config.toml
n_layer = 16
d_model = 256
n_head = 4
n_kv_head = 4
head_dim = 64
d_mlp = 2048
vocab_size = 8192
activation = "squared_relu"
norm = "layernorm"
norm_place = "pre"
norm_eps = 1e-07
positions = "rope"
rope_base = 10000.0
rope_fraction = 0.5
qk_norm = true
attn_scale = 0.213
bias = "all"
tie_embeddings = "early"
parallel_block = false
extras = ["some layers without attention", "local attention windows", "gated attention", "exclusive self-attention", "value embeddings", "hashed n-gram embeddings", "a smear gate", "an embedding shortcut", "learned residual scales", "skips across layers", "capped logits"]
init = "normal"
init_std_qkv = 0.0456
init_std_o = 0.00806
init_std_up = 0.0456
init_std_down = 0.00285
optimizer = "adam_variant"
lr = 0.00114
beta1 = 0.9
beta2 = 0.95
weight_decay = 0.21
lr_head = 0.0113
warmup_steps = 209
schedule = "wsd"
decay_fraction = 0.738
decay_shape = "pow"
final_lr_fraction = 0.0
batch_tokens = [16384, 32768, 65536]
seq_len = 2048
doc_mask = true
train_tokens = 348600000
steps = 9937
dataset = "wikipedia_en"
Each number is 128 + 24 x the weight over its row's rms, rounded and kept within 0 to 255. Layers, rows and columns count from 0. Numbers have three digits each. The size before them is the row's rms in percent of the matrix's.

# layer 2 attention output (transposed), 256x256, rms 0.0682, rows 85-127, columns 0-127
099:155127140145134082141106161122093094132160120102109138146135166177123120126093115122125116086154131139125137125158097122161112169141158112128126170147103093142100159136111148165149151111112122113122183140126085100134145073133108074114127135140138099095162152066122159114102135116092069110113098130077099106175130094128128175154172130116111122155122117127117109138112110133113147140144
089:109109081134146130106164133099137097147155078161148106150107124133158142111112153129173149098122169131131156153072109083134102131101130117117111132142150074104148107100146125147154101129114112156178135143143133152154137095140143145146157101121130088130100159091139132141143103104079139121133137148126137161104130180133116117149122151114128112135184132126107119143095157102068126148119
097:128149136098114183133156118136135111135140166113140104113095127097107105104157146116123107141128134168139175119092165093108156134131134114170104112142096120146159113141091144115147114127134108132099114112120129161152117145119122168111088109117161135166133188136159092107105205131135140131102150098130158174133130114147166088151087104127120113122110130128176134095140130112133108127131
094:116136179118148116135138166124147131166163106098110117137128151120148087145134167132111144107119054114084138107151097144106115129117141129099128149156140126154108168148119155140081125108130154164155170128124170082130157135077076110135148095107121090135143133100141149117134145094146122151148091153144119109099120134154126121109108151080123123120113103120142183126118091125083131165155
090:118134160108150145125099159113157113125129141149141113143132129116148116121107155171111120123106174152108114150112099132194098128134176100116090119168102167133067147156121114098163101124117127138134154137128147150134161129130139128081123121145089137119139131107120120124142103139148106119097132124135109078131123107119094130147122105115118164128141120144128101127164153148137124139144
102:151120143138119109165114131114110127122058129076129123163148149123158142139098141105096160167150124133085109047181120142096122151107117111128114188137121140149121161091122123137098080115129131132148125135115111123118151158143153106131110124122131123074166112096112100159121102110152142108173139079109118161113121129126119120108176155107127125133149137144127108150094103122177096126096
100:154111159154140124115130096131123151162114112112122119151149136100106100126123134131098081136159104129095093098150105161159136082114139138144083119154124150130116143148159129117129165164159158122142142122117140162136122149138129133160141116126153145109113115096169155114135136128192147082097097109165129082174104116127160138129179071130146130077113094098110143117112141140147111125142
094:115128139134150122144088147124131130160122155139119149125143158103121118129144181132107136162118120109122126123115120164135145124119142127134095128110128106102098145159137147088160126150088136121122132113161126144109159133096165129104101121109083141113147115172121093126096122183145180127125088103199146098124172102124110152107116097109119150132148132099157133143127096153194120146128
111:144121120141103166135146099124131121141161151133137071091178121120063125140161139165136038129105143137123123107142146092124099143122085118132145139127143128127147139139131162119081127145104109123173117134154090147175109191125109134133114114140132102112128141122132120167127151109089140150145137124132137105163139143136120124123111134091141132113141083127149110107155121158124070093109
104:129109172140127134119147136138111132148093152166112110113175124147108154171193122148160132127114103117099091136130126130155162105166110085113127111112129167118106122115145111134136110113140119158162094127116079129153137113146132129136136098159136159126117138163144170111150109096154131172101117130110137092132106126106116163139108117145124141116110150137157112144164135164108157134107
104:083144152144107107129095105184128118146116103145120127123137152112105174110119144111108141103138137113111127127151148114120116134152106117134137149143160112100124151125109106123119130134106112103085110152182118105109115104102146146148107099128134128105169132122139097117164117137118146103166154133101125155162126110129179181113170094111136122110130137141140129124114120101202076119155
110:125091135112169119120124134138127122147121146143161113147087132140113120125124106136114134108140114095121121119139109106132160110142144121084155125102120147120129127138144099126141152120115109103113155136099188103116125124036044118139149134176157114144099115175117137125103119126152098078113146139162138114118147122144131065097079122153141136103142083125101148129105131111165086152153
096:131115140157136141124137158152139138104141115119128144136110112154172145101133151163138148084160130059137167100140093148098168148125072090135141091114161119121110133139153137117114154172132078141108191134182130117137137135063175110148120145127131137128107125122113116150137108163075124147184125129082121125163103134155110116084124128127140141130149113120095182095112119136156133160134
105:141142155108123139134134122139145135130147102096151149157138119096123116131167190152084102146125134124118174131116156099100132155139124142158108141125102158151123101108116143118085097148152138136136138167122156138162129125102140127128140081157126079088128153094149140110113115117119130100148090118173129121098065145195157113109128125100126140058157140097135118110138120098144077127127
096:126119135128135088149088132134091123138143099120145121112135128113147105143081138096158166146117135104137116141119121167095138091130114158106167108128144111120144106115127147146127112103137111110092126146101137108112161168107094097139190159137150104107147098134053116128131126056109116125165116143135125165079151113141134128122096163121121122150104100101136121117127109115146169104105
104:134131126126128115108136138151139153117119157137092134232142147169163148136150124166184139077130135113102159122135062141108128107109126110131123136180069097155109145128149123122134142140174068118137142115175157126095126136146119114121148110120117120120131171111149143148114130120167128147116126145131117116132087115140081118100150124135137147127157118092135155124144117118112158169135
096:140124140153143140133077153118108139105114152099151135135140154101142133172121148109086136133139130130161171128161134159111124138126116105116118096084114109122108136159141113128124127167106139123114142165125160092122123119085139162120074155134131135137146126133112135090111157124150115113152137087153084125123129117101161153176109110112102102127157142123148109153123126135160082127102
097:130140123123108106100116135153103108103136129091123101153115098136131141109131123135089124133116151181132143124127161142124141101106120113115213136126141107128142181130108096119114094131120129114134090163140100114154117126146132172112170154164120114114118189107111126155109140165101079075153118113112126124164120114151166142161155154149170175081142101143154132114111114138175107121164
089:136123148172145112139098119152143105118098118154113170178102126139101093111133168114163166129160102134128128161096132165165112103111165112122130134061115134130088136106092115126161131097121108129144103092140110096160118145153177109116162127150116131136070125133098159113123095158130161105109112097146124165108121157090090167133113132173117118158122146109166113125152131132129171129130
097:104151150143131120126118133145100130117139139070139116086103115087123143150153166139127155157146088123140137094117121161140158159124121142130129133145125103149152113142179157100138103129140124149081109153125102108105133135171140093107117080111117097104121116126173144151114088094114169144129113141135129144132107151166154061094088139087131139092135160139118141130129097134108148132113
101:128123182130132171127122155132142130170174149160106134149128156149143125141140166109112112133109085143122136142153116109120113095111136122182129108122128123143095125120110128164111135126125134141122129124153121107124111144112134139140104108102122116131140180072150089120160157102108134122184114138120132161133096131153176119119127103082120143108155108129174140123136147130141130129130
099:144104116135152124123173126119115127110130122163094119142112135166101090165112120135159117105107080116127094116137126136153123117179119142114124133131106153146107122116173109131137168100130115138138126092104113156106129151160095142131141144114129145149121079106111130136165090126173110144107133120109122077131107106137103102086128133105111121115112135100115173116125121153072154106108
091:109168090105145179113191153090156160132132117158100115134117109093135142135105132137149120136103147150151119133104112145087136145101134139178105086157093105083127128133105117104146095130135119119177114108132121150125113151153164156110080151130125160126127174147130133129163164112112170143149162140149178166144129132115103096145091130114108137152085098147139095106153151095103186132108
108:142115108130168147101157101111151172121155161113132124175134130150105143155171108155183129100131128099173124103149121078146143075174133114133119135125022157113134123125143114117122124114101115155166161139105151126119085121068143142168139140162140165139106142147142140113137114117197145100117134149136126115105114118129112070089111122120143143136097106081115145100114149128133131123138
096:175174192121143150132124146123125086116112114094120100131105084101092103131142127155150123107153150172128143142137125140128123098147159140084156157158102110108163126129149128121118112156097137148155107135092144086139126130101127108161174124146144093144118186069112168101123149116140094125104157139116124135152149075114122161121087156160131194110094070152138131093151148111137107130130
088:106123115156145111143148139104118114104115128133123149142116115142101134136146115095130113096109060089159098106184133131150146145136137149111144112095121151123133159149142139159095170139162134093126102104066154084144157075105078124112119098111144152146101119161162174151122088152138126155082145124109135098111145146122119152067186120095139130105113126157104174130123124122140148136171
093:159114141126122079132112155108132130129181111126158129129169162184129130167164143110116120124136134083143095168126122143134091100151170101106141110111128134126109118123143161117126137095112120143089152107159111130105123134113106088130085144125095145106102125162127118112106104105123124159118086122118134099111152082131090137147124095122150114122116126085147144145167108088112161120134
104:114113100160141141093139105142129117148108172139143140171124111120129152114128144156102108140102110126120143117148122081141141098089141114138138124133112135153132102131144086136112135138160121090133105140096165130104131142115113178148179135137150099136101140180139114131132127119155131082111183113151138100074144153128165103142128089161120103097138135100119144119131155073147132134115
091:135132137109121111119115115144140126106092138136101119113085137115130131102111104096057116139166109136116103118136156130133110123096116138094145162097151117097138111167143087093137125093110136149125097101148116136077139174119134121152076161140159125122100076171172113112098150160123141134106147148162155142102131114100091122095161114131098144154118172140105183142121116142163099094136
098:156125136112118125070075114151154149134100174128141154087128114146120119119124122140143124116138102141115143152131149119124140146131112130113121131120110126148137098128129140131122091110130133121141121111090162131098132120150140108128124163107169128150149128106157162135153087122150181145139126157162073128078129127114121103114106136102107159117087168183146114130158123104166099144107
093:136126115108117191106150094124164172098160153131123125105105148124132119152139150108095110120133112172113150099128164106116111135130127106160093125126120133135088121177093146150148176130130158123095107145120128141144104141110150171108075159127133109142117162088114114142136123126134146114112149126154135110174073146126158128109115120154115129093126145135119131132135145140113077105151
098:141096138135120150098113148117147159147121068109117113142106124124123166092119040105143153137147157133115093161128134121143132130129125145119100144163124129121139117119142132108129145129149155126123111129159139118099152030113120126129147125098150117125147155134128136161140150076128080126137142150115164138137146091188132145086154138140105122136174160115138083100138146105136160173130
101:141140141159094087142138162143111121112092102110095174188130145156117098151159139121181178118133113132129134132093088174124149102127136104097163151126129119176109132139120123117135119122137140143126107093108125080144134088158117093146161119095117147164103153095140161150129113105093115165117104104094129110192148104081113154140118141165101098169145123114138124112153100097067146123131
110:150146135146107133118087135148093104111166139099120138143132104143151142163078120090121096125204122129106111095151062156146082162147129100091104152085136104125134139133161112152127154178093091137160132123185106085137152134120139127152110152163136134113101156111131122120097149160101128102161131109135142151175098150104141140146110124142125145141094136147097069099115126134131128117153
109:124121081145142120106145081154170141083111134110180135118106143119104135093103136123104115100166113112132109119114148114176151126173134096105115172115141165071094118147127169139151169136147130110098107123141128157127120130100086090157127133146112115120105088147144148150136094145112110116100108139107116112136099152140095130112118106131108141129140170167113070174138123087114129128162
095:141157128149122132163136140152113155119122137137131175080105167140109107159176106103154131141141097106160127129152179109090146179125137109117122111155163125121121099148088128121139132155123099103088128112120100145086085129132152128121114177131152133169132123170160141140162148099165142146165171137077128131145143133164120116132145109118113096097116149167100135103113169124122117155118
113:145114116110110118126129083134106148176183106141167143092133100188138129109133117112147120113188098065135156123122136122133136112153095142131142116127173196116123120123108138163135166104154137092149172128122125151160104120110114130146139144153114098117124095093104148153126098129105112110194068150103135081122129137142099112114178151157144175104116110140116092140140122145106111123155
098:138117134132123169111111106124113126112093172168151081106146118113108115128134097150120116159091126120138144166157123106141171136098126085134124126130123159160151090111172091156154110149128142095103160148107148155123098071155106117115115158143137151164138132136146116125125149107132137137126106100126099131091152116151158081132125129125121128097120157158142161157102126088192128137077
106:097132098133125112113117136103162133095109117173138192112108123117126119132148173138128143107142108152131121147122151159067142162092141107121139097110150091143110120149115145124137155178123164120109095145155121139080137132089135168150145147116104116123123163161128163117097126150124124112144117148119141070161122169162154146149117155122144106158162163124137144109149138137120135127117
098:126126123134089149176129149113112116132111122140114157146148133159139123105155092131117148142138102106117155104106119120120163120115108138133147144134113164136075142109103123132104107097149148127153120089131109142151103092167151132095128122100101132145154104141128130186106093126113138201125109104138142127123125145105079141092167143132104151157107159126151138137160100124083159097151
101:144134133121123124143183123143132148180128098133112118171117113119108134120117142145080091146096144142132142116147057141125138131126141100139145166155165120098151149136156105098103108112099158137125085135139110155140088180138140163106166120118129117148119126130153090127125140138112133122083133119103153106173160135127139153120101145122153094134146127116112147090120130123157136123156
096:155140163159142131130111155152127141123107143102126157143162139138159126190111149152137131134116138119062088112134127139126097093121129105111174135147107139158058183133150134149082158139134123109151126130126127107167114169145113091148129116149122136111100139119162145180123113139159116118135148122106095115141123093106084136119137134078149127096118117102136117115140113130110170138117
098:122126146095095118152087120154134139098114145188136128152088137140144128118149097104115184128119151163167136159076149094083142109100133171124127130120130092143155116125129120137143065164140124141136162123089115158135132096168130133137128129123109125145101123123092112154124080158097105186098136121082097136120121136135103149120151148167121165163135118109107123118168138114154119136157
# layer 2 attention value, 256x256, rms 0.0669, rows 86-127, columns 0-127
090:092110103105126124135113121128114126126145141106087142151130117143157135128126117073085133132079150132100126110142145135131122116118131105102145161120147155180095152137157133092147119095197120106137122156168130134121137119105183137168116101177083155125134149105151131138140113127126135114114153105163124140126108139145076097131120119089100199179141125113091138138109143124138138122154
092:123142147126130153102162103105069111113134126105106113097111112152129129114119134164112135133111139164156169101190142137120106117148113148147114128126125090133160124132159153146115064125117120145122148118150122104148162132161131110136109167112124139139132119140136125191111131151141164086117125168115109145105123126158141141142109165109129117119120109143126112092157139154179120127126
102:145126115085130100116139154128101137144144122123126087150123136147145105144140149120097124132091130110138142125135126144135090129160146102123102146148157118124131132143148137127112144120142107128132135132148147089127113115104119145134116107139106109095100138152161146132131122140140141058150127102124076110137140122210139115158146106164154127123113110119127148082138091139143129081122
084:103126151140178097167117130155140116141112145100141142184133120123168132127117162094114134125167173152083152103174127113108171111112084159167109127116092082109177143106125146128150122098141124105099117157134147095127129144129142130117142176124178126125171138120138152133119136122120132122112152146144103117123137118089141150109176121073106122148127132099153110107149149104134107160140
085:117129117135156111127121149147113132149098131161133113153094156082144131141117135087076113119162151084108162113131103132095158136086112144144114091120098135094121144123095121139101121095137147135108142122092153145110145115132123175095106129119158126076133120118136137078095162119131143147112170157143079143113138116122119120201111118143149134140116152122140129144141085133152090124136
080:133126152149152125190104117153121116165114101107158145135122147156108112114133170147160117130158116158151168132124125129135146127137098150203120117122091117116151113146106157199121124107171112161086101105136130094153113137131115105117164155132139052146096118131135146135112120103133111119098135119142080145130146120111149170137134110133159091067078092115134097093140132112135134113126
097:108115142162127127132097105134153136116107118080139136099112158134140126120126148133180130136140192173144152128149131118074121130085125151184122136127128118136113135137090142123139093108116133135092117116078159128104128180169115116129082163117118108157095128097113155098132120075142118144142139141157117129185146128117141156126158070082132076124138146122184119132136153100122137125139
094:136110119161137120125151110127129145121160125114123101125124142165139133119121126138108116126089165147147183118139137147143109144154100120138146135131140115137119132134109150168081099099150111117171123114132108137137163114150164100088145138125130150152158137118137105142146166125084107140109168127133160095156108126104155135123127195150132126097093075153084137114149056140118133087139
081:094118133145170133144127128157147128153107129152133148126152152175151126144138163155152145102107130144175169109101135103145108119152101147140130102132137135095126129124128132157109123113145108160089116133163099136132182123126116072092157087109159070146098103121117138104130067133171143135130159096123106127135135123116174141170148100160137117121135123153071088128148058158128138125124
078:119144162149115138101086171110078119130150122136120098109127174106115109138147131147087128123152119096165176152127126133161133115126126144196095116130066139098122104152092152110141154134162120095106126120100094103145132114144135114065112124163164136064137160145179104169113153126146131128123137078138082124141143110146171169191095177157119109135114097106147127133129123150129135118165
093:103137158094111125121127115115141120166166144111120153115089093148137131128137122146169149155122079141156134133137122107197134165126145116145147121125116091138103142128146114123130135148128109128140138144125125069118130133051085091159177045105129099100084150165088106100147136149147117108135128115109131127104112132178149147112121111136103153103099150127098106109131161115103106130113
087:100130104144095124154116146116052127135139085139120113128166148155140117132107101091131128134131126092168120147107126136109128117095138099126148155117160152114098147133145116149125134166154116124169163119129179104147108135109130109135164102109127099121132141121133138144154112163103142139160125106125122106120108118150126121157098114192156136136125084146079167113132103129126138120141
088:166137133156136086120108107151089112118131098148124100127141092136142124116149142149114122124140157087141136117138122166112146106093127137177121130102126075140115136142119175183122138126117134130138153109147149073134113149101118135097150176141142160125116126125144141153106167079099132086124151164130112095127111143102131094144115159146138095146118107115171131117133119122112125110135
091:122138128079116134104151152104146124171153146144106110103077103103112141130116091113117135129116130086136115154093108118188132161158159124124132123119126132111114131121136102080141151150099095114133133132144093097092150095114137150141096056129104108083083127161127117083130137136145127106130115092102110101155121130212116131146087129150106178147100144123125117153124112148112128131116
089:084124141110153126161133120101099126123075132095133156141145134151146138129123077109178130126141113134108160159092109162117110127115140104116133144128103123112110133116151100157128133112172128148136118136119170099152126131058141127155127093111159060170102165099189132132140081170123148163131154125140129127121124136101137151110129096143143129154117148122101144130119113147111142112137
086:104130158079104132121133121123170107143170147116144084112085145132117137126163156091117140144121108117078109125204113100181150121092142119143142092122120088137133141135083112135121159149143123089108117114099129117117143134118118140127138113098098134092099131170093163093109154103173091117118121094124127117173154132149146140151148099121138099132096127120160112100130136132125124110131
090:173108119130165105134109147157096143130134155147095110135137161118111133117134123111070126141116128107104157135187132114145117101086112106121139148126106116115091124111085108088118101132114150093147147120082122116121134128132148151120093137132125149134180163110130075153096196112112132150137112131159169135127087125082141137101080185158110177141100108126165126128153118147138117169116
094:111129120109158137127123154134204126144075136115111163146155129118161140118126149095118131112132126149100133142114133112109136135089129138127132122136113171115138115104106121094161107090141117127085112120092138130096133150142141158120119077122136079107115128082124150086125079130141137159123170181150120113158129123129128130148152075085148159125140180117146140169135126142147155139131
091:151120123151120137113133129164141129110098155107125137138144127119119122134154133178130122087182117144178152155127131130077113148161112121126116116147116094148160148134124145157122102159136117097177126125129170171119134143154106125098119142145146122130137101084119178109114111145107142134147067085138121137111124087153155123156096143168052086062131144163123098125131099128100120124083
084:122132134120136151144123127138080117091146090157141109095127107138106128116121115154133125135088093120108126142113152164083117102117157109168118156133141130121125111147134146123120148168134138130137130143140170105154116153146111134160082164138168123124150133163190154145114149102116158043175118120137106106087155134180146096180098133148120108147128116139157130094119132115152130110133
085:142137116159105142150133098112121135119120121155149154142148115144097124134093130168168131124166140105125091114098123124107122138171125126075117126132126160120117130141149110152134168107175118157144112130145169164138100117105105141119101151085150120136086117171149135133177103146145151166120130094113117123117141099108119133109123113181122082114132115140061149128088078134132125137144
092:094133122111160160135172097097148132106119128105090132163133107171169142118127105109104127147117144135114124083151123144136133130156127159109134155135125139150130116130138141086140103101129112163097110152157148120142098112176181138135085161133120132152102137106124079150139093143102166110124129153125156148171159149126134121091166111057119142152137124140120151149142135113143162146158
080:120134145118171091173134131103133139161121125100133132107135133146135145118126114103178136134166108093125165113099118162145139156111110125106132117108130108100122144105150112122158152087140137162109132142132172041154128101072128117134144100085164105157099135100128102124144129167097135120125152161147131109101123125098116145136138106153181128134106141109120139087143140150119122127153
081:162122140053121143115151141124140114124168137151116090163097074113105129154134123144083132122114149115109109133164117156128104120155129132135116147106100110101158117113146112088128133128121148137134123103128117148121169121059155210134123100115117122148150163113134123133119138133133117174113148130096149107137130084122138122085076150132137145135117116129140139097142127129136133134109
089:149127106140097117143103150120129137132128134136159143126133155128143110146127130149137132125169115156137112128138136132121140125215117117107139119134131143126131116141135129154150186131157124104147131159118140137120071114140083139123116150152159132094083123134125132115161130150181115120094158063127148145136170096110142149092132112178080104068132136132097152117086074098085134125112
084:068134150101113141129137140117147130122107119147140129103131141175137143123109117139153130135123106112135090114134100080167134137151132131125108127116128119134136131139135124104106177147111120121135103139182137095124099133101126055103160115118112111124069126147113143117140068119146121083149117096121115084125124158171127146143199098116129130182170137126112115165145169116131137129144
079:104124154147123152123136130097136133129171127096178157143104110139114147117151135142188145133119134170111136129057128166176135120133123141174140111141126098150126114120130106162153123146163104146119128129110116097125140123139094036177207078098136063117095114115139136105152112164131118149111157108108095145125139091136196156101128107135131100094126127133102140078125126122088134125110
095:110138140146125133107110148163175123120129139166156130112105136129134112126111110172137100140117075148117105139127140113135111117132124146134123108133149136125130127134109113133176112173023107128118118124094142126110135133130111081123158118122142141085126096132084135076135128140094127116131098182120123125128179129132183068157131139096144151167151193160150101134130152111114129132134
083:148129140105156075142102162171092130098127165145137133104095099136166127138140126132148123109135083102141133141142108145091145125103110138135117109130140107125134136121116134159115113086097130120102128111129180101149139139092111122098131149105147141118148138100110145133084204165127122110157116140128078151101139147119147092163118106102099115137085163156158129105147168134137104149119
093:164135129189123151142136076149114135113148107140147112066137136143114106111139167127169094120139097134114146110120125135092144107120112145125144136123119118152121098147122134132133131120197160130117116116140130151156104158165126093094116206114162144183140121127133133170130130138131117144117131114138148145156106097103139153151171159140132065085130067127143155109103086112121128115142
091:134114149163110131143080148150088120132125097154149116098155137115099128110121092112133111103164123109123096126066117186125156102136148160148146135136111149113132114131128151135139178151133164167081135131127129131143094120152127066108112106135091101108104089173174126114131148075117121171138143122141106156141113136112147128105122091153146115173102112114119138148100122117106153113142
088:112137129082102169104139110094129111100124166110083122139134123129116122156104112090108139120146138141098099148163121121116117107180133118096132154127100166128110105128135089129125127141192139131173092122138117163134149137119159176123116131147137113156096145119132133164142059152162145170142118132111141118128126109128128114115132087125101146161159167128120137175131152148113143143129
083:155123108131103178105132141107128126150103114138127130133136181133089122134140139102092118115099157114102116119144129065144121112101147119146144164117112146123105119121093118066117060157127103123108139098082140145093156134160153151130018149126134159143114147124113127142107180104097113092130141128164172103156129123158118132148117137124126161150111121148116151139133091135138131140136
096:132128115207092129157084084166132119116121109120161148086134177142114120134137143145164112108173126165168087121134112125130161132125121104136141137125126134145112122132108147118083113152141128143142112110093146126110087151144110057092164175126154142167152132117119146162131153114106085167115139090156131143125132119063150132135179121134089099091132098159120126128119133096056126127133
091:111119127155101149138134083109139126103127154142149126077067137115085124138118126137135141124156120076117168125146115154107138135167098137140144132143116128114156125131141157164159160178133144120116127131127082157151130110178126089149147108120105116140102098175136112131131116153123123150162050123101142147106148081156129174136137155155121134081122098147116147121141103140110157121140
105:153133111140126073149102127128123135151104133121140144090152132135139142113131131084141132125133131111155135121095125098148147149085148078106128138122157158119117140138107140100129140136121114146139143130146137120113103120134114157148153164131108135131134115123127118118148172121131094124137097115135154107080096145138063126148128142181140182120098069138108148135136104128119100118123
101:146140165143168127153137098137141123108148128120126150158115109141123147113139115158152135150133089150155113106140137126127135120128155132154144104124119088136150131132119129142103118144116116126155139143150125141145120142129070097157171137115129147100172101136141149140100169127132128115135052123101130143101152126139164111105132138111098117126138130141107088081139171108137110147109
093:179136120147100165081110121125121136096148133121119097119150130104109107125145148115098133135121153110144089139157128151079111125098172139127132143150153142135155114144107130134152142150129131142092127134118109135126124140159167120168132156160102159134099137158113132125120099127139141099147069111113120102184117136170113136127132102127148099153165136115174149115133135099136165113163
082:133123113130148103150099151141117146112098153136121171118187196132147144140131103100076141103136125145113106132100146086149095167134119135086107114132167187113096130122123118157168116111142149120146117152103127110123120129145126165092133109178142127121131118132130146080152095129172164120135133114131124140158130106145165101143160105137137165119141146128089118178125074125117153142125
089:135119110128107125096131134110107114140151112095101079147129168155124130149120130141094147132108112163175089125149130088181081122123103157128129155146132096160133126150145142105121118131133132116185133145180090117140124111120108073102176152148110159122120136122132127134136090106151132128092136139131147150153139137084149165134159155093122114116159079135101146118133133128140115093124
093:122116122088118122153127145123121146137134152156133123113142147123110115136140098120125125140134111094082143145134119173109116132136126130116117124129106129101097119117109095130103131109173140137126097116089185153143139139077149152077089115108153096138093196118130133114128145157118128181167181090141121138169137111112182142121100139178145109114111121109115148130147088123129148104148
086:074124122126158115124124174131110114119133161120105126140162112124173135124100107101128131141101133133079119138149138106104153098115145129119119133118116153141087101126118128110139141114144154082147120147115136140107120109143140171135152116174126173098155112108130069120116129133160136112146118183119114153152135143108101108147091131120129185210133161092134125143140135124114117137147
# layer 2 attention query, 256x256, rms 0.0694, rows 128-139, columns 0-127
080:130115134126169126136127116095112150140116117139103165130093097124147117141123106115111152130127063133142119135128147145103084124114127123138157151113111111133064138133133132115132150173184139126133154119086173126167094111126112160158152152099132142150164107123138175127161087110118115084124120069089091161090121127097154142130101183146128098127117107158098140154148149113136088103113
081:132113110117139145119138126110115161142129103125142156094158133123109119139129181130145133092076186156093187137142120139088087141131106143095126132134147126101093101094136174098135155152169128121128107105081130162128124143163162114127126148135119098122117155164146158130138127127111122126138132122139116120083094123133107137137115162124117120159119154127143113129137140120172090119146
090:142114115070137145098136136149109123144164149119123148129130121130153140107128166136099138135117130127083130132150060148125122124088091120109124140136123140140142108098121142131109146107127142111112082137122133159113125099150116105109112063185104128118147125153149137151120083147064127122140117187102118120126140145124142152138202170102133194132130135096194107126097131134128119129135
108:142142119184151160120149096098124149183142148100112137173140107137162124066150136124120131165123145077099145108105146154117113139122169124150110118115109091136123112139151117152143142119182103101111114101153130149113117157197156165126125098119112178127115116161134135130137103128108114074132111069119137129154085091151123137094108120132112110122177144111130132145157148118083117157092
113:139152114182143145136154084082119145176112140111136110169131103111152163074142142124111124140134137083103140119066144136125131148112165137139122144109124122133113134108130095144138136120142094124130136112152129142093107147206158167130122135108165197146082129137115126117131123124119129084133142093134157119168078104143108145110087126127137122131137135138149156163152162101119135131113
140:156121148177128130117137097119111111187123157123161116162142143123147146101147120134145116130148144088128090129160145115115131131094109117130108089133115103142135127128132153140091152116140114115111115129111112150124098143196123128142101097149121185118105096143160142119101090126150135104097091113088107129122160105129131131137177088111145125125178131137152126147130136138120064168118
121:140103087070139127100135202148140166109138126121112165120110142129141119152088148136091145122111113141150141128141060131126129123110134120121110131147115146135163129134133126155104101096137132142144113136137134112142140086117129095131154085144116120114184176118143110146144100148113140149143154165133111112117135146161168124117122192107148162091111117132149121080090097128152128101141
116:112141156126119113133128077140136097161146178144166107129111143118089158118146087174170136167148125124108080137162155100182105123128110116123102134123125092134127116116113153134130166133159172097129132150119115120104115177105103145122137117140132095106143080142172160111111114154180125125074100148094118121152165144116141105150129079140139164147156103124094099134128137126120086166105
103:132133090120186128090172149122141160118121099046077129124130101140200137106133155111115137102131131126079148109163104156124163122092109116110122114098154146144149133171144152154122117095112105138112137134143095168117102063144152099118138117142088160134137144136100124129116052129100148150143125118096132133120148123160196133124149137094134130090098144128140151131147094124149082098148
109:131095097103139093114095174167155158082116154145116136129123133093137087153093110109099144128112112143115129156130142168103137117139123137118139104140140156089114135099141107120141129117108125167123096138164158099184133097101149128123137122154128091132117140135109111106126133118098129113204177120153149150096106142121110127131109156151129135081074127137141157141140105143143165095136
110:124141082131176118126132156147128158151133122081110170138119125139151168127105138105080112109139134171122139124140089131094164150109067104125106117127154156124183135176144112160075106114130085119126130144181114129133087082186118093127133106115114096149156108126161131123117114157122137146097132129110121143121098149156106152141156116062098153126101153137146136160140146101121125096125
091:120111123112112124124094126132130146093123100127108105105133117164152119145144148146131115140116106168152134144084134146147075120129144064128118122115116128166111118122132152122145148146099156104146135113108102102128169095101159154100121094094111094135119143138133154123128149153143089104132114150160159124129112157168082102118125142101086162143090128089105107111129164050095131089150
# layer 2 attention key, 256x256, rms 0.0698, rows 128-139, columns 0-127
095:103154095111112135136157114153145094085115130102129124118159117106144086096123089109108128114140139123142110116159102130157160122146136113117102087136129163151176117140145126111084142105107108161098113153119142142116069097132139095167134122173137118096098106115114107142113148128084119122107116127076121123130160149145131154098170101120126160108105134130140153156093102104103146123121
102:117066166141127113128119095154122143136160168127132145141177140147110179100162165133135151173138127074117081116118122147099111091091160119136155085136123144146110101100097132132128132151111151105121142119115145125072134169150090158115073130087122141128105147142127132160084095134123124115121114159152171130179141140104123106115138110144129104153149129087148102110172157139081081159153
091:141146123124127130148089134078125154150132195100088130121092104097125139142154119157104118126135122129120158153071128125117116177114133126137114121114128104114128159094155089116185122105155154156160161116128153161131181158123129150123151064137150105120101129133149110101126123127163117170190128120102098149138110154134139118161103109139111119110116088139104085124147136134124140112117
099:150091135107133133105138154130127169123134212111156082138168145093124179131147147124122161156162135082090115126141100115102091112118120140137127113133149149088134139062167115134130139132155131160144153114155128097118133189149120140112097136136114113144114091142167093139123145171146107133138132185114125149156164154090153119145129131149103132115106146135141078132145139140109123112122
086:087110180108133170113145120105111137108090152149140089116131131123132134102132143103146125135143122130100118125125149150106083139128132159159106108125102104114138101102142123125144141152151113147129144109129101097127112155107112107121112152141114154124054118116144111099134120147128097104122126133156140102152140144095176156182147108194078156122126147132094122156150150151124151135163
093:107092169089134141064179136107158163120125171123152087122143113111119131099143137117151135124116129106086141105121134182099115141110133133125119100116119095113159104094131107139125148135137129144126111137167123123133152136085122122130080095125113158097121132125148100145120122136124137120135123138146123126109148135100171162148159109156121145076110162109137122152153136149107126127171
105:140146072128143104159114139176146121152113067123122185146110136117085101163102144113103139109133142109157149156152145111159170131081142105103143134167171157113126149169119145140088103096115130113116122174115130155142105112133116135129132145144117120117153148123085149126138130116111150154118142091115134129114092108163119096084102116099134120113144133157147172114100108110164114130087
086:116105170140130144080118123134136143120111171158146080088164131136128133055169127118179124138116100139066115127150104134107102117164146128144119099111110120121145112077110113140170109126133118154107097132133126143120138121099121120080095125117102126116104119143148112105124106157122154106160106152135155138160161128122167109119190116153089166120116148074103095160143172157107142183163
110:131122066095151111103144166150166162086184106088130138147124129094120108111094138136106145117118175134163151150164150129163157134110082114105124116114162120118136155159132163133096141104130107104152134170141105127141113090089134139123144071156152180091161158127085140121134119091131115144133139085109101107094104132170148127129130150121091125103156130137135166100102083105143130109107
100:186176119123150108139151136153144096113123112150123172149109163102083082161099111154078154112134106132117088152134142111142155136115133084093126088157120156146124145180129152164095102104104126153134132177150162125153093119091099135150162112132140113124104134109172150149159091099126149124160125148113106171108140185141112134118133118101143083138103117139133152127097108115138158112093
113:101156099126168108130137124155119117089141111124136126130086151153125130163097138085100134097114157167175118155150136121145174126123084095136099116112159152109113142184133109139094087122121116128156153190155131098136077071169133123096130131135141113130154128107123159133124118128126109158097160139089089108113063149169110154153134147097110130128118157146160135113158121103127159108111
131:097139149128114143131135126125121126122147132121127104114131126130165128114158115158117086136142126178116127148120118125126092165157103136136099118066110100160117119140143117114149170142104135091136140099134131091122143112120186126109135070076116076118150119136146165105143119148150096133127110143110118123124132134157132155150133123114130161169126120125102109138133118077101117096129